Weights of a small transformer language model.
Size: 8 layers, width 128, 4 heads of 32 (2 for keys and values), MLP 704 SwiGLU, vocabulary 2366, 3.18M parameters.
Architecture: RMSNorm before each block, biases on query, key and value.
Training: a variant of Adam for these matrices, 99M tokens.
Each number is 500 + 50 x the weight over its row's rms, rounded and kept within 0 to 999. Layers, rows and columns count from 0. Numbers have three digits each. The size before them is the row's rms in percent of the matrix's.

# down: layer 5 MLP down (transposed), 704x128, rms 0.104, rows 132-198, columns 0-63
# gate: layer 5 MLP gate, 704x128, rms 0.091, rows 133-199, columns 0-63
# up: layer 5 MLP up, 704x128, rms 0.0805, rows 133-198, columns 0-63
down132 104:599470557550521562548515515516547532439434517477463534514608533524524519536545487446545544505506507518481481480485513496440544546564455520443454592575462528581554488518443494498540532568458461
gate133 108:458453546459416560521599455552440520522578422404489476436421537483453454531425578571514490584514427520513469513515491547453473539531414563570505521466564533430521483558479506544508384606445542
up133 102:501497429566504556523420557524502433496507519485564481451461465555469499528536586556520587551491492413465446454481610489414501435484507471540629423552499674513487550564522561574437524526489521
down133 101:467463458482513497477488453480541510472593494540527524532406597580532531475520544568406500516442477505463507500539606558511549543538533537497556477569579515427457384463430418522570528555444580
gate134 100:582502578463491481391546534621545514492549446581463512521449500457494486544530467446469496393514489487419562588509467556474511533540460464480470534456499489471470521592463529507585476529471508
up134 105:433528439496515522510600444426480452494440437462504558403547460509470491544471556494388487534495480537483466514522555379508495418547389554459599460553540396500526460469518550526495496451442455
down134 101:470525473414464484476468418455573517529418631485553494463551446544468477508448554650550500448404474473497508551491509567513438473482466615419434474533584458513513457536437496511525552504519521
gate135 111:468405566455443586518562524505513538538427487426480515559617514467478465440461571540505442547530493489456411545501567503398456449543556574528530401498444623373481505515478512507580470493503425
up135 104:562446427558527508492475532465475450460519522425540403430499504525490501496444513451595493539441412503450521500487502475419572509455491491502575572549542410441532490482534390412548536583480415
down135 103:562577480582480562450528474508409526401437563601467539484520505428405440441589562512512539528492535528461497590480538575580540421462559409536435515471478524440474501509487494534589471472590397
gate136 108:486401482556485519520473493475471403509507450467491525439531551573413443506497500502467547490438582412490471500468513444456566591574487563479435585545505518458563492682599462544583537509428430
up136 106:437537445441522547523525414533537505582590512487500516520434504537574443411515463461524506420557513550428515481515559584502479490489470427490544462518487547476503389507353519540489494487550477
down136 110:532512459506488548395394526502481500513490477505532465496511586445513450537430465433504401464516411530456438509495512469573389524536530533533466527472486578450485473562588512508474510481527460
gate137 088:524481530451512383449542466491540541555527495432453492529433526486477576454441460448467515539575489521494427509525443492571532483515478447569548541459610485530463582487532557509399492461454492
up137 095:490505490515554532515479498511535460494518561468504469442552511499507568498493462487410598494537488446414415594548411541605496500554403511545530515424515559485415505521494489584487388513477410
down137 095:434509597462496491462565514490477458547471539484547512471484440489580544410489419498443503488457533654540483450472501488499530444536466481532512431470364555503506455403557445535517536406548553
gate138 100:462499528570452473529439482498488483638498593536443494456467587586441611515484532469571552588534430498530462473454621444529488610484440489479537472501480499399442455546515422378436450446496512
up138 097:491475506497479557500512529464552475517544544366495488514496524423486488541434521425496605411444483548529467463364579499532515466535425506434454541524505465572571488542492423570506472460519506
down138 097:539428534495505466483506496443575537569554541456508575413535436395447526446501491414501453470506494535453476443512429491579519503586494460500549531429476467483509457535429538401496415553495556
gate139 074:574485424412463493534526517520469471445434464441561452571513393588501487510483519471491500524492467436452507362550436446522471388502548493487505506569515636465506594552460423532523472467556508
up139 087:636451452511531464477513495395529577443426482543476489599452414513541493458527569539468436487484494543496473460574588561544497535476578429623529537515523579497432538497610513509464572501413430
down139 082:496591538437445509547544536537563527506487514530517448427454505508444527443439517408440532549501440470514460520549515487457528408502522472412397434450521438510592466453464473445570563461558516
gate140 098:515521508427506520402499437487445495468425479429495388447499511592449513472608444470417544430525576580502488529395430570504518523508516535515437542442455535443531448516476519469520493509455513
up140 098:509489566541470547513494524395506508607523390470562566603462456456476567554507534547399589432522529445458427483475483489464462562539607444538593518493548483545557549575450484430553552520490499
down140 101:530479486497521474471512503456504447582532512445539500434386530572530445529536448470548551521528492588444496493479548486519446464465578612479492496550472344520531498557557431467521426476434508
gate141 087:537462507499528598529573421504435414447530441456531503426533525523502524451447488530520534495538436436442539603496511492523564562497520440525432582506434462503468493553539532568566490489483471
up141 098:485515470512406374509471593471472509515473397504446557533556460443444488540515534627510455555595549430512484528509475507531541572547441528507440523497487586502518451489515472462481575486453587
down141 091:433560481398442491518511437507470549551428533500565460502416507449509471528503535473591465505506489539531478559516511472490475504483486443454552414399559544464464485388442518457556532547505528
gate142 098:525434560541386465492537439558424520454515545530495504499477429416489456435506419506509407539471548537521475534519471416422422532454536449492555513494441492559562471531515464572509479426549514
up142 088:476524571503528498498500572513500495485452476513527462583517398545440427519476565588576537589527447448450549509535502543473422424454497522487458494461528542499490377522479614452596444466509492
down142 092:457461455556479495443580529421537454497510489552542505509520419439523485520436467493537529446596601441508453553477513506435575493564469488501525558469497426546451454562467496500449501486480456
gate143 112:441475507497548460463516481533467408464495486407476559460454494478443392491439578413516398531490441548493487484493401446529438470587475424498444418622485597537514535471501588497524429503462579
up143 092:505491595558456633437557504528520450539538538540538495490571432458482490491508404479570521537465412512526510560479389439653425516560510544493518523431533475442449474407453458512473453479518457
down143 101:531506523503515514469525405502512429500445467565425509439521458451522511431447496537505469486493459478541509459480544491505523492471438570493523419537517511477500545574491547467517431561590471
gate144 096:483484519506550506527537498441446571583400492480474493527434492479484558472556558464527493523527508480535538524390518517455467535427515418455521363608550484546461479573526486510466456485465533
up144 093:522453487501526523517462480561599545472558467562428559545435538531579510507452510491568525507368545500484489513605468529478625450492524545439459458541476565548461456529542547440462498554513446
down144 092:488473486497510614562502544578510563500444462492525481526504462463554540503386545462402462553514468484522473472438479547575545464511482530428434487533452590532494517446495531547465582466448439
gate145 103:469514552534480514526438391482511410417503539548472428412528566525453490429478514492439485565476495487527518487578547453412490445511518504582479462570514462451487574485378506529546457491531530
up145 100:511556548448497508411512495542529534468507451525465521439589433435485489647535378424544422466430583569492515492508388531638526414426539487502490512468517516509474419476519635517472532423569489
down145 102:506395561565552537425428558481462587515438422493479499426579537562508415545511470518542482484587497457499506453500501438501523549521537523470370498506436410428538383555456524543416500473516483
gate146 087:576536538441538511437505512411415562484523519612472582391559567538406515567477489472502429523463486527546523521530516502459527503458467503447448474502490414486494541516571434514599530425530546
up146 093:551510527478487549521545482491566531506560592520482508460499439477574604561428587437520445502548444508494579545508509503573581481511485510513473537527455507465514515460456522394504555462607454
down146 096:465461433392468493551491476475449530506545434439457587564556556548493466590486490511491477494496517460430519434502530565491520558489438542494536511578468618621485572552562568523468463526459463
gate147 103:456520505440519566555479571472388499603555581436456535503584518393479502490484501426510452517549503590530489502435582467553384530519470529518553570430524464555524515450457439530540478508481487
up147 104:571413485514437536483537532467472637528488476544557462513466402497515482539504487567531415477548498536485471564502519514599488500624569416557477489498503457513599492431520437513525506565482571
down147 106:513460463536447518483480484428595449518500506563665549540564514526632449446481453467436531535486474557620526535484487493437517527600406493571507452501474501470501558476618614530471443444597499
gate148 095:445512531521432627426554497632490556473379433477452522594428527506487475434465481544482483400574487477467441527512485509418476523533524441534527576523514458491576605447472495624454492476520497
up148 097:483514564483532541507560523469473469546510458504525557442499539655465459531508469371457465511456457526603592444565492473515470484425476587519490568480444502482475495548444578509433518464511470
down148 100:545478438573552513425476503493531584494491527491475448425499502468363537481521517537504554481459507677511591535544408492430484531538447514556561532445580554482572534555540595505525485488561614
gate149 088:527514466491476410476600470598493438493558415402442547487527506510535407470516505442502475616452428574544505504486436428493509454510488414497471485612505510548520414463527519583539508550422491
up149 092:541434488590422522548510485565468529435533497436536486523457469404541462596527525530562415526442437510515509424495540477538445405532600460439555526544499459533556439421484545462413610428438519
down149 094:470497430481544555445498527577401479562426537550470549464483506500438454496572496511422496495505510653508551501500526502469506517444398577568458562487454473502413557521540514553492470559514413
gate150 092:524429457534455496515515504429511487548605482542428537502551466438387471472431475456507481486514414515519560510572605472492413541578462499504438513573469547565531488554556535503541600442499534
up150 087:477521533426534397474487512518540493556534425601539597479491372501532488544524458407450559576527488469498583560524539485440582437545520505505446455552552417587503516418439452551608549536523537
down150 093:541565487392548517578444482590541412467481476559594487580444498461622515467469581519469473511542463519446521491520569446487490510515416484469449500530490507446501510398543538561499521544547516
gate151 096:455547465438488456461457474404490481613501528447434466370465602447446494505552520506481494496547487498413491531465486445533486559510478562576493532491512538530585464355475476485465514546524443
up151 095:413521511496527528558542489546474507529484587506539521587514581478468501538621514407449442441527541470534487495437510487529422500543505506555490410513483484596544568518538539454472519530479551
down151 100:538497506501566557469396503505570493614509457475514460503429456491434599514512502523501491492555539553474519537556444553477453518483522552493538510551485371578590444509443534460523434410440452
gate152 111:553484517531437473524537448552523466502513449486510453516445572507486574448541591464627465571523523470519582553472528445473499418590513493484531454469444590416400475512540502478449447387552546
up152 101:499498513463457398540515492530493528539506455491485573477477477553484591477527468577566541541450506441481559491574472452490561429455417583539416523435493565481444504513581515471620548436538500
down152 107:514441475454422401456549511479466543549518526418545481486523508496550441410531420488535503519409511504530420469544553493544534469423441578480536476487495511523487375543537505566438505603518491
gate153 090:501472481427511533624506521516409501532469544458519487456497515437502495623515557461570513555458491575531558411420583535571426492401474547442525583532478572507511500517468489532499449557497522
up153 099:572493407479443555583497483441495509507475524458485484403512557477527564468542514463594512593439484524408506458528596492545495515514540450515442611503470508396426378540526355529408486510505486
down153 095:448541506503477427568552531491453483565467508510500583562583555379452417558570513396511456386481455472567568450467412466486444496471487528553480518552517626506519553443527595496467445433461486
gate154 102:488490516529386473478436373564474486556482551500418478444501517544523488439551425542515413502466468479525542544513523552527451503511545515611564471471524495535536544502526585507517516333582475
up154 103:491515431488429435561508467517531437502407572518535407528476524566493544535586456524592556499541543532478614480456474578504480580416572483524552518477397535591492491469582500427525463436556479
down154 099:516554560491440358492543375499559529506514617616541490478506496513533494492443467459458429493541504501453480474549531517515401474570506400456400466514509548519514474484578530522482429572474461
gate155 079:483472557471490480435547513561382461524571565485508358507506538499492449401464598578484498478503501574430479420415419554525423528518510383516596517484438546416502541523460490519442400518493505
up155 102:476593426387576504514497504472586607536510503530535478509551515557588505463490530512478527470468455563578452484491482492514553387433556491381525507450553485496510459544479546531447592572535541
down155 105:471534483529550482570455527513536508473370533507662542482516514532617499531519493489513545391546507454485499577446496460520584534466601544428470441443507497468431387515498495504459574556556529
gate156 105:460517542528429424451498544525451375499641510475451488534480498436470452459488511560596488480469525454517444444510463436495450422557475447521452470487467509514502478515506459501476577459545467
up156 102:452545541514573503552472443515512576488574509565540496426511492566549553518582559361550511502477434494509592482520508533422452496480500535479593495507471457611454513430459599575567427463542570
down156 101:523540526521548605464521471524479450474451451467496507539493565420453459490360463421440569486525454474538550463503574517460505472528470442547456514493526563478516574463608522523592443509510604
gate157 082:514427438471513597493564533580454463571541434483409398512591531498456514509538588461510479492519470482455550460387482512510474619485517511491534588474541529450457555547414468532529490437522509
up157 093:555522498438494513480441514563562530555547489571570465543540483525507510477539545415451500537482457561548472462491455484566569534475479546437596480450495471502463495518542552562454593502492437
down157 097:516617429592561552540443469542477472491532506509609552487497478497501478400481489499505554526562534484498508564470584484483533489417496481520547494380439475521495446403555524482499540545483505
gate158 104:463505517448493484460637457561455438442519454419508470534544471489482475432476518539475489503523501501541434497491488420544515492454474410548493576584486544414464463505543418566538475500423517
up158 102:479500510422526477514456504513542530529440511445584484574471485570516470511493532510527471520447467485504386586532421558400480540610443552511444401514530450476557582516527560539563376437525540
down158 106:494522440518477624545528551596502459547523520512478506425470503575533467523511554461550592451487503513466565536564466509515522475432505524622523530499446460520584509583461442514552559502445537
gate159 113:417470489556451502487586536598535520518573540516419486590460467513462492586505576560582483521503465501601535465544569522368507523586505539498549462598504545491489563521474572491545509448554515
up159 101:479609488540591466525411516465581388458464506499481493526517529491532528489504559464492465493510466504494463481572499488528516454504490532471463616465456442423614467490564412613548515529550414
down159 095:486455448496562514479482582451445551464552415495596531519406543443496510486499470526489446451521529451500541591458486521521441593486588505469421488464505505506466477495503542502481536614528587
gate160 116:512533517480362484523623495478459481421413458453509456544469489468455519556426532464436491497460464528502585433476412428490460466432517505481542498547416508481569454410484477474540559534442386
up160 102:479485490423536553447550484465557530559513528584454535500579530497473412448540499484396566415498530472622407530478543523504479555429503585467428517523553503507457574556476410501519480495484619
down160 101:473460487531480497482528471507629554507401458507504481433531529481502492514416535550518542568456556446528538375474530562502549459508496435490551578522497504504502502432524528491576549549492561
gate161 093:495538546522519509448429450617481496457478649560447485597521443477441570607473440431515450439428558547544556433533460530503429472491531491588432463496463482501402511378547522604486493476480537
up161 097:572513474466498536509509553476534443657470428461493498476485494450511443442502499519446588457470568551510522563511496386524537476642546498464537477443524553558435476508460427489550559468477484
down161 097:468492449440544461519501439527530471519438498509435602545422502533443497585391445472496562528457482459529472465533543612462494538472514558444540530504579554504559513585351545535550504499504492
gate162 103:536465488536459583567460499513404535412560574385525492443467459452458524563463583544563460519471423474603443463577488538408392535516432443489577521544557534501529498479465546559438427579465538
up162 095:449482508456469457442450519435565552522486471539469498546515501501476517512521466434485554512574457462522493513515562494537572589492437495534461523514483521503514548462594532514441601442492516
down162 096:504517452543568512514570542481434601604521426471522533507475444513528387498463419597585481487392442516518463507488514504421455425459527573466575593453466562510537410625487457556515466474399477
gate163 095:534526402496475432520547491558485394493534480483492503463509481480459466508465501517452548494516364519479521542435412567567519447550534528618487578570570491496487554572382506494511469547380548
up163 102:432523469457531455532485505562517502658525555579489535550547427511537504452543493500492496477584459543486423501509450567566512486519580581522505494622498566527514458521449569432441469518482481
down163 101:563612463529578520497377505498501503421531533501514548567427565535571503514483518433539364542594528558544532436544540454510534530437479508465544472484542559433360486526526518478576510521432432
gate164 086:551496524508489474470552419464490400385443469500492470481485640479449483591483486464527444539439559464591476495558552491483377439426405473406449534562466537485558512545533439533536451519472459
up164 091:460493464417440524492585529581512517546526531469507407444446544493476514423530576576434429481550436556506522471469477472489497566496645555518517476416545413440557420499493534540519517512556610
down164 088:426480379462441593540457424535489448501547551499444458487475510493484555394496489581466434569494572534540548440482486540472504429637490493433474399494451517498486504473407561523534548426431596
gate165 113:418534527488430408451500533451473415425563597520489528512542492475490582489487418521533484500533490421383555467581478489503514499589523537504470477574446481456430464471455508557478504389588527
up165 107:485515452553528581565477570400488423470546497512545449476518559601495528521431497527540440483543535445640467546487475420479472492582498584568508533434516541580493514541547509533423516599454528
down165 109:512445486482455518449537498492430454514531535540579525503528484542477484479539431587561466554524493501545487532472499542480465489509465411467513418539556442399429502472509618534465621469547472
gate166 082:541429567514482577450498525550466397521498478476495489553503470605526479321471611573454570475488512496432521506376420541414500517485547437554544535527451528426465480562429564492488440448502513
up166 097:529507458517410502449532563537478434477527444542459510470453519452475452490555478556448483433523571447494557549552502519518456584547504514506503590466387515539441554425445410478496465503578536
down166 100:582454516565456484557481588446470575496493457426495464506486439460492507505484544579489526421465537502465601395486486551544472456504421534536559520549423498389450542574343566485526513535485463
gate167 111:481602467496361368526519452507524544464574509522418532445479486486479499502475491543422528528547528478496556463615591432506514506508444559463536610480474554501450524504522582595587530463545506
up167 104:564400529439467438543501549502435446561485516464533535478465499461506554482489465478457551524574532520517575594493549520518510496521411544453445509552414490477466459613431446540508497517448473
down167 107:464545520484549545557524458525557478499615412524534540540519490417486513541531472498439489496506527567652600498477541584421523391518439492436490494566422445539518530558449531546560562467485421
gate168 124:576482556556497533435490513483456489501588592527448538405502642550452528543471514489418454444461482480551609478409538437465530533398428440482557467507462427532438574501520460524516531418549467
up168 115:415510454537563468478491496516566517492518446481508515571473474452464444533440428465532506496476472488445511458531489532487499488462437494362518501619384499506446492575445479564608476585520576
down168 113:504533508484459580505465471526621490440445541568498530467461469595519577514442453370556518500510546470448484419415387464459522415582435534544558552416518509545598494495498466467573482548452522
gate169 104:569489469510438517519555458432469477447509407374507418501507425506474556475464565448490521417379618409484549512577480593466530491442490470573555379538479548557486497525507523477564467473502518
up169 100:388524533517572437461552533547576483472521498554491407531554451436514381451486523526572512491519430439446518413477496498516525527554526463427571561547537555499623504465470496547518560594477576
down169 100:508535500445508444541558511522503461459523510517508502466608481551571529450374561503550504414510551479508593455477431524451535485454486515492463492496489599542522613479487572485531391587646559
gate170 114:504582536482409435403560570535500533418626478523472522484482530456426507496516614501477618419548524499503472494493448433471494438506506489532514481391501526546587547453416462413517470448502444
up170 112:568518533534535560581547462402529524508579485523528529520629575530422501541514476508532509526458432562508489408521548561434533481471464485490532547524525443438472510594573447619496626546594479
down170 111:428447516519516575443561574496419491479526486546557466453507487577566530477456533546505498404458422408492582521496501474507539564570527399596465535519526429434556451489506449498591461541533497
gate171 108:477463469510423435504583539577537400564492480526482393444401474495458505483524494541514441554577551485502505530563544509487505507541537497455519490532533486482444512583541575506478525438524579
up171 104:548503535523461525472485472516484495482437504445518500468440519505484439524508560654510549459531445552561557558536619535486486514505481583572414513485514538529460527459575522530484431531469469
down171 107:427479505571554448623559390436512537602532471508486442614531494531485480484553546479503500506497453505461526553535476562406457460431420557430516456538457495519529523487570455437517470562441555
gate172 078:500516583536420503449556528525532561530573436525488426563536485587451586563434569563498464583502459460525451453468487532531509532518519517443472490481410484456536427542488502408480419582421508
up172 087:392441484446422503594561541443460558489559504386541568442462560496529534579442532509493508444499485577487460515558464540529521590577454480524501561478435569463526489597487544478534349453523528
down172 082:494559493476471427548484520519505588468530433448580489536545483475471492502434531382492484511517603479502564491435520576421528479522526525460534433374552470475478493502418553507548502505528507
gate173 109:541609504522504471530506486438461443446590578475482426529375438409455428479527480490577463444452518481389558394433492433558504521557480455466492516481433523516598441475449441482528449537613524
up173 098:463462551564362580554403388541556501515509568553462503494467427559472512477515518476480569503553572573561551517445534588502534551499443471467535508509462457462440553444549447495491567526491506
down173 103:464443487492426556555474480470563497520446494480633644465528477545543487456453458555537419538413472432516511488495524464481517556475591501475491459525559490491518521469563476473566512514472521
gate174 104:512559591533524467435529409538508481439580506521475452551421522593480445372480494525476495534525520609490512407481400532525500466534511436442571553580434489470430568523391567570499496506570467
up174 097:470528476524423578493566510460535565567536448554514478544496495594525410410512488486489528577451397416570495564525501455514520545566434426572517518479441548462404438485471553463401470483527569
down174 097:590529635478650514448446450498516443533481524542558561445515475468501634526508464454484488536522433546443409511394508364538512549535420543526470475555449603432469511441549513528526473518536451
gate175 096:443514454453379475438472551491500486514546553499378556500484592516448562601490513551630484483536447473505517446543645584611450490452498546601493488501461459494492537444506534421555558470469483
up175 101:466467593530520439533525490540539523462452495583520489533500510498523480421440490506469449502511405599570539496515506427444463510463506425421516480496580448535486564620506508488481518530459490
down175 100:519523484534518482621563477452507537501537562594566496476457485472539519493490592495504536473515509529479446465413477602488516464508483522400551466493556479463479538509463569480544564511533493
gate176 090:518417525570453536493527437616513436538586441444461525596498499445467498463455506577520546539533490457424531470396516487462474462549443419447557499423428552558455462533503584590490401523494510
up176 098:508493520466485474447562411544534525443457501489428496520406485526459382560428476468476458511376576574444513396554555561489483504502530483461503555505473405479513563416481551548534462501463473
down176 094:490514545532573473479536532492465497538555534503500511505401505467551498549633484520510524460565466483425541578518594479546511503441385526548447544464395511495437419523488482542522459478461504
gate177 109:459446439509456408466540563491443526476540526495442490402480499454529477526522456458529544552484487556361555480463517598496557600486579472518519551573436576454466381432496434405451514450505466
up177 103:451544579535509378489506443627572491508511465493556472481391506522558491415571508530500432414527494465478585486493484545478495462508526441438531483581490445580449440486533470522426415534471620
down177 105:563497547542474538490546432452490527571429564524541520451542476540565485538388486525516516503539462499490494484450511544524574525486501451371404469506547553492482520499484441564528556603552447
gate178 081:451481546432398529528489454455489509495405471480529469519582519534514601501465467466430488546473453467525495488538456448483519487508506546486430549610538427507462395501578502454644538435433470
up178 092:488476467530428531565460490478509495604559443544523438472572461534531586492533574487542533541475533541550604402489479501502520472550483498438582499517527548483462553496535542461355655502461517
down178 081:463509540472531487490447425464457460417494552538536385492484466516611435541470473512550565477496446480467431535511503490459493521467462544491506521560498515526495448515621407460519473483486468
gate179 093:568560468537482486412471481435544494437453556483458500532484543505489490460473417555493518579533509552396485513408541456464504457514518535466511635549365543524548492535481479480550591515467453
up179 092:464497499477454429475447506505386617500491475474515552527442388447497465449514449495505499470427480452554437496549452456519467507419501509447467407473472584526539519395564592639567535555491464
down179 089:452564495479494478532380536598504529516488537461505491504495535559545482500546443573512464534451584482513446486579474537518529495574513570547512611512514538482542507520574445548462551490444500
gate180 110:514405568548415461465527500542408533467536496516440454494527545626418487578513484570552552547585492508494596478518535508403393511501542525586480462470460495559505515463549538485546429512534441
up180 101:457425513549495388550463524513508531537509514601504544587602527449550464444516415454468558461499547558599445486512559482422517457525526486526474429427494511584500630539579516547570518529551521
down180 101:495441493545505478441448436474541535641587527542515508541550473604616499458518506415532486529514458554504557496457514571502489413541465464545466506561527473495513506544514445485513548476594504
gate181 116:530455500541429505598449442513476498472494485433494352454461594580480533454507637524486557432498481372460501442567480425499505524489452483590500386478505596543484447396468487409459433501545525
up181 109:588513483491566507472431408554490427510450519410506495470420472422486506521519552440484506552461476538444517555374510538445469409522492431394425538602588457497488485511563557442445552532486466
down181 105:600584501509529603417491479509480425515469585480544411474534541463530580555582472455519539477542549446408525576579466470413459517573478476590524491492429535519543508494587555490500540510483600
gate182 097:483558497499395466539521487484413525488531464399500469437464474478508519437574493574415503562499468421518563513469512405511564503427430500523563479462474491473524440513456505519475468486497416
up182 102:481547505555557511504549451525534528487459501540506396475517535530486573421470486430518548518538530467440507469415597577460536548545510415481487570513511481489427402564522561501466486502437595
down182 101:507501538528433456481540532477452527576557458521584607528510517461588424463541582507437526590607524554445482556620495425463415540540517488481516501465498468458544556523477441510532517530490555
gate183 102:481471560468508431458582492558476479487503530567481499457522565541487516423424519542483453514533434521499504446478476491447549512511483521515598470524440384540481475422482497537476467366521515
up183 096:514506463442462531427531506534508555441553444499530471567495522580440465502435406499564469466490590465544582544486448490456508436573513541411559512501501497465530445422457373532575584610395595
down183 087:453436391598535570542369499541489523462521456527499542586427573516522437478484532499533465448536499484453511439505490440504449576484389531573538597441523414495531436483485421474484514549479516
gate184 081:409453543550535540451471422543492434494518570524497508551448486458609502456558481560523425523527451498564488575435518459524446588418512515486467525453584492457495392493556543538527415491548484
up184 101:463432465526444453549607452452534492501485544529559493498459468520516493462485462580551485562546560554429542505519561461470522558512591480504621530467486540523537518569444502503510563499592505
down184 100:487476529523529554481443476468470487523567532500578434523478503464566479463533510519503440569461450554473555588556498486596387559510498531640578532557473531465485555485582460480499485508478513
gate185 091:536464458509529489458502495478526493512459511506520502539478518480511576521588420404436511498605430497458518595530471520523560579540424504506456475481438536468547488567547492423395467515620564
up185 093:421500474502605405438416511540525524559406573575513451478499516467517455427613500413474526472457466554564455530534505443523502503450430501497481374501547543577564566458545489445541522433477589
down185 094:554535509502519429580565418533489492493514532588465474534467486535512507548480599461578495496486545425478512477523445512612489552531512576468455494548434530528469479423507512523426360577499491
gate186 092:510507538529410528520475479537478503588531496537434551423427440482507480566543424532566422531461597558529544518576534610536460469531542482466468453456428443499477482526503491485480470532475489
up186 100:535452537501550503543516556510482458511524502542447543448482567497454519475507535507592404506508407452461426529558499504622502472580523582458523526451426478515558554451547408411547494492475513
down186 102:474517409517580495513456572498542398543468496501556475570385497462559480558507443469501574497531475488487459473523484505508457580479462609489490467569562550504536565514599476463529528533488567
gate187 104:509423530545577540411476452512546547538490579516441541431522588504409492561451490496625495452424535494558559515562557422474486448500454460460511393574500461538505545442530416501495535440429576
up187 097:427543492578551551568492614494421426498417478466510505555437444389454573452496479484592526521488503472504560510454432567532505478522599421488516518485475514463510483497490506613510519459531639
down187 101:473541397454482460543542526516441448479493491456549568458506492454473483594540584440509442368548467582558445589518472517577552581439490580462465628496517446555455510477490507497485551455432484
gate188 112:575569516535549522530499486516509488465508548467421477533454522478482473521526564489484434534502464436462575554551596570411522559481450533525490475569407516566610455489601508491539529434433459
up188 112:519495503512531431490505502522537465514515575509472451548478579494498339398459664485491515518470445444499500453501591568528511490405494479457502537484485530500643450530456527584384557514482437
down188 106:524506504513477506488485486478518424502520533473583434441521528414457410528499499428470489419565431666402483443489508549545385480474564540411459498550415574523433493436451532484458521406499488
gate189 087:571458444511545552433479472630564558523539572567493498556493562458534456563480491541522500334578470486576440563567488488484522478517480485494595586515509509405461499527472475544451482566540553
up189 094:501501489497435537571526508571451440509442448528507493473370479461532592504510577521491424659440521468437500506471515490453517437570481490480478430454517458485615547543433475442498440547518462
down189 097:488515453421401527536552454462556489495549493579507409508628545521545548570471560547514511532471487440535531471412505536466489509518576491419536512487428508450487528560466613521517637474513485
gate190 095:565374513496580488471577548485444552418385501499467402467581498488440460480459479534431514470498501555536448537476484555506452496450483388582509485584540474495406537480503594514515489439550408
up190 088:505503399383485520497469592423501481497490474453477506462453500497512471527575540522524510502442490516356490540588543504469483523474496471583499481513534545415472471483501440481520529440442469
down190 093:502471478454493502575411490498493495519403511440537461492468470488516483470476472473510479508553517493436555485515372490435446469482453582425518446449476520506490418480527476552535528550535549
gate191 105:524500515422473478402477454475476566514584478468507582509494514417446412442584441458508527540555483500498454492473422472490461541480613497431518526542442581558629523562394549542551469544450471
up191 110:427511463447524428494435494547551585492449567431526540511539450446492576454434489441489500512572520438512553397559476454496546542570604459509424535530513477472541499543534635519569493572450620
down191 110:525538514479471558490453504562597559523476419591597582472503515472571414466601434524476436547428550518497512433583549451500471593563546452514531504535423535499488417558509448582504400514536454
gate192 087:538457509457561409539506523511448564532543635469425513435466511564545430518461580591495471496480538498485451496500406581487430554397467469540562540491471584455524500497452578469466377481472507
up192 091:503599516455577485418534504564552577569500537470591559531529403469589536525566494532546539496553439514597422552420482517534448466518490484417620516439563503457542462575442472515546472586480526
down192 092:535553459435544517485424545555582503496493556520563529552414442536582451497611590505549502451526493536498434549529495507508515499506487511448462534494585486540555457521529532432473480515439525
gate193 101:522467599517478499525484567461417499400471446410464468542451545531475493439456565419468475582520526398447482551610416436403515502469489491520565454549481538515452494587506598498496450488512437
up193 104:473529469488491445418530562524470490544456581530515508456624450468467499527530478503576547404570498504409486442474495501579477567554448512481452527404536471483555555345507450464554432456486529
down193 098:549531502494487542591541455484434427520478540508467472459508513566452477531468498496495569583499457497504545492476516493390519438500492541584456433491422593584489493550507522590460490554556528
gate194 091:497542539593500497512565419600519344471456519449497527512493479439533455510514545483486635463570392576473583488547525469539484491554507528453558509448421606570492512481427510509463560549452450
up194 098:488558528430479523414371572408501483490418472499501576499465459502543494445559554536619403555500465481541483546434466461421504529518481478439473556476574481472415599539541458425504478471487604
down194 097:455404482481472476465454531509496558500533617583470494510541550554527523412386480487483474442602553487577452478407494491483438454520516429585499491445599518585466484524490464569419579517516498
gate195 094:489531453572460442492529554528474454408533529481444414451461456467479510404472588565497471508477575479435476472583451496521452516463415438523531503535500492601600452409519506527464480500501535
up195 098:459400503494525492477542426426479526554580511494480527515474526525484522553583511363498433550453516486612521591448487499456427566492496506522459497449472451448419516488544482524535556475514634
down195 100:533432540536497460460566419500449467477487449446469403517371547477406471527571452518531494559417504463505542565433609512528422530478547357547457551401501478399562469436498427560586467544511519
gate196 094:539507530483471458501488546483530423517483483374511518476458516543424503432539483502402448471462514392468529438486482444540487475429389484532389451523534626553381464513550431508565432488477469
up196 099:539436582430506550515517551422506505461442380567516586427518584443516335621501458538486484513414556510421448482485456483552488423500453507506479495556552396509499555545430458513453477523458497
down196 101:491412536443460531540427448509487462458413481532496444494457502453586524503476577471522520467477453602587589543517449466454528539423527469568474416557547435465523510466590540453490535530617375
gate197 105:452357496561556443522476493578476490513555496552456551408489458539419525478492467489523495556477460505543531555484561502450437448501457524442465441533421562508521468445450544542526494373524574
up197 107:566463461529483532443468495461490513532506461457532540526518504518446542480463518500436514440447472516603578529531509451533556411481546524501423556538509384558564504581548560499450448458519505
down197 107:521395564453509561542478422514557607474482546445505548469483565494547541438440544395479546471511494518507580552519556511434533502575489565563436440500541529527395571424430571342452558462533490
gate198 113:553536533474447551524584440498416461486460453491510599571530540514466594405560585495494539477496582495487562461509621482462449518468567562526589496494493541511521577532563518524469465505498516
up198 101:519466488465465500481467501431475535443462441494521430449494522518479517454513532494536456539477549507491350558542500547568485517521408539624423449399587470488455501473464441465512355513479388
down198 103:538518424436407408419406513447484462442464571424459476523461519531552502478514493457588474491552532501403514533463571457511465554494533525505497460444591529497468489406510485447482386554497539
gate199 100:525445509533525444523516471479464428410543560479489504497572577384420500522509513463501512543445466487430528514631496472548498510428457497512500482490522494604379492412509387470469572497497522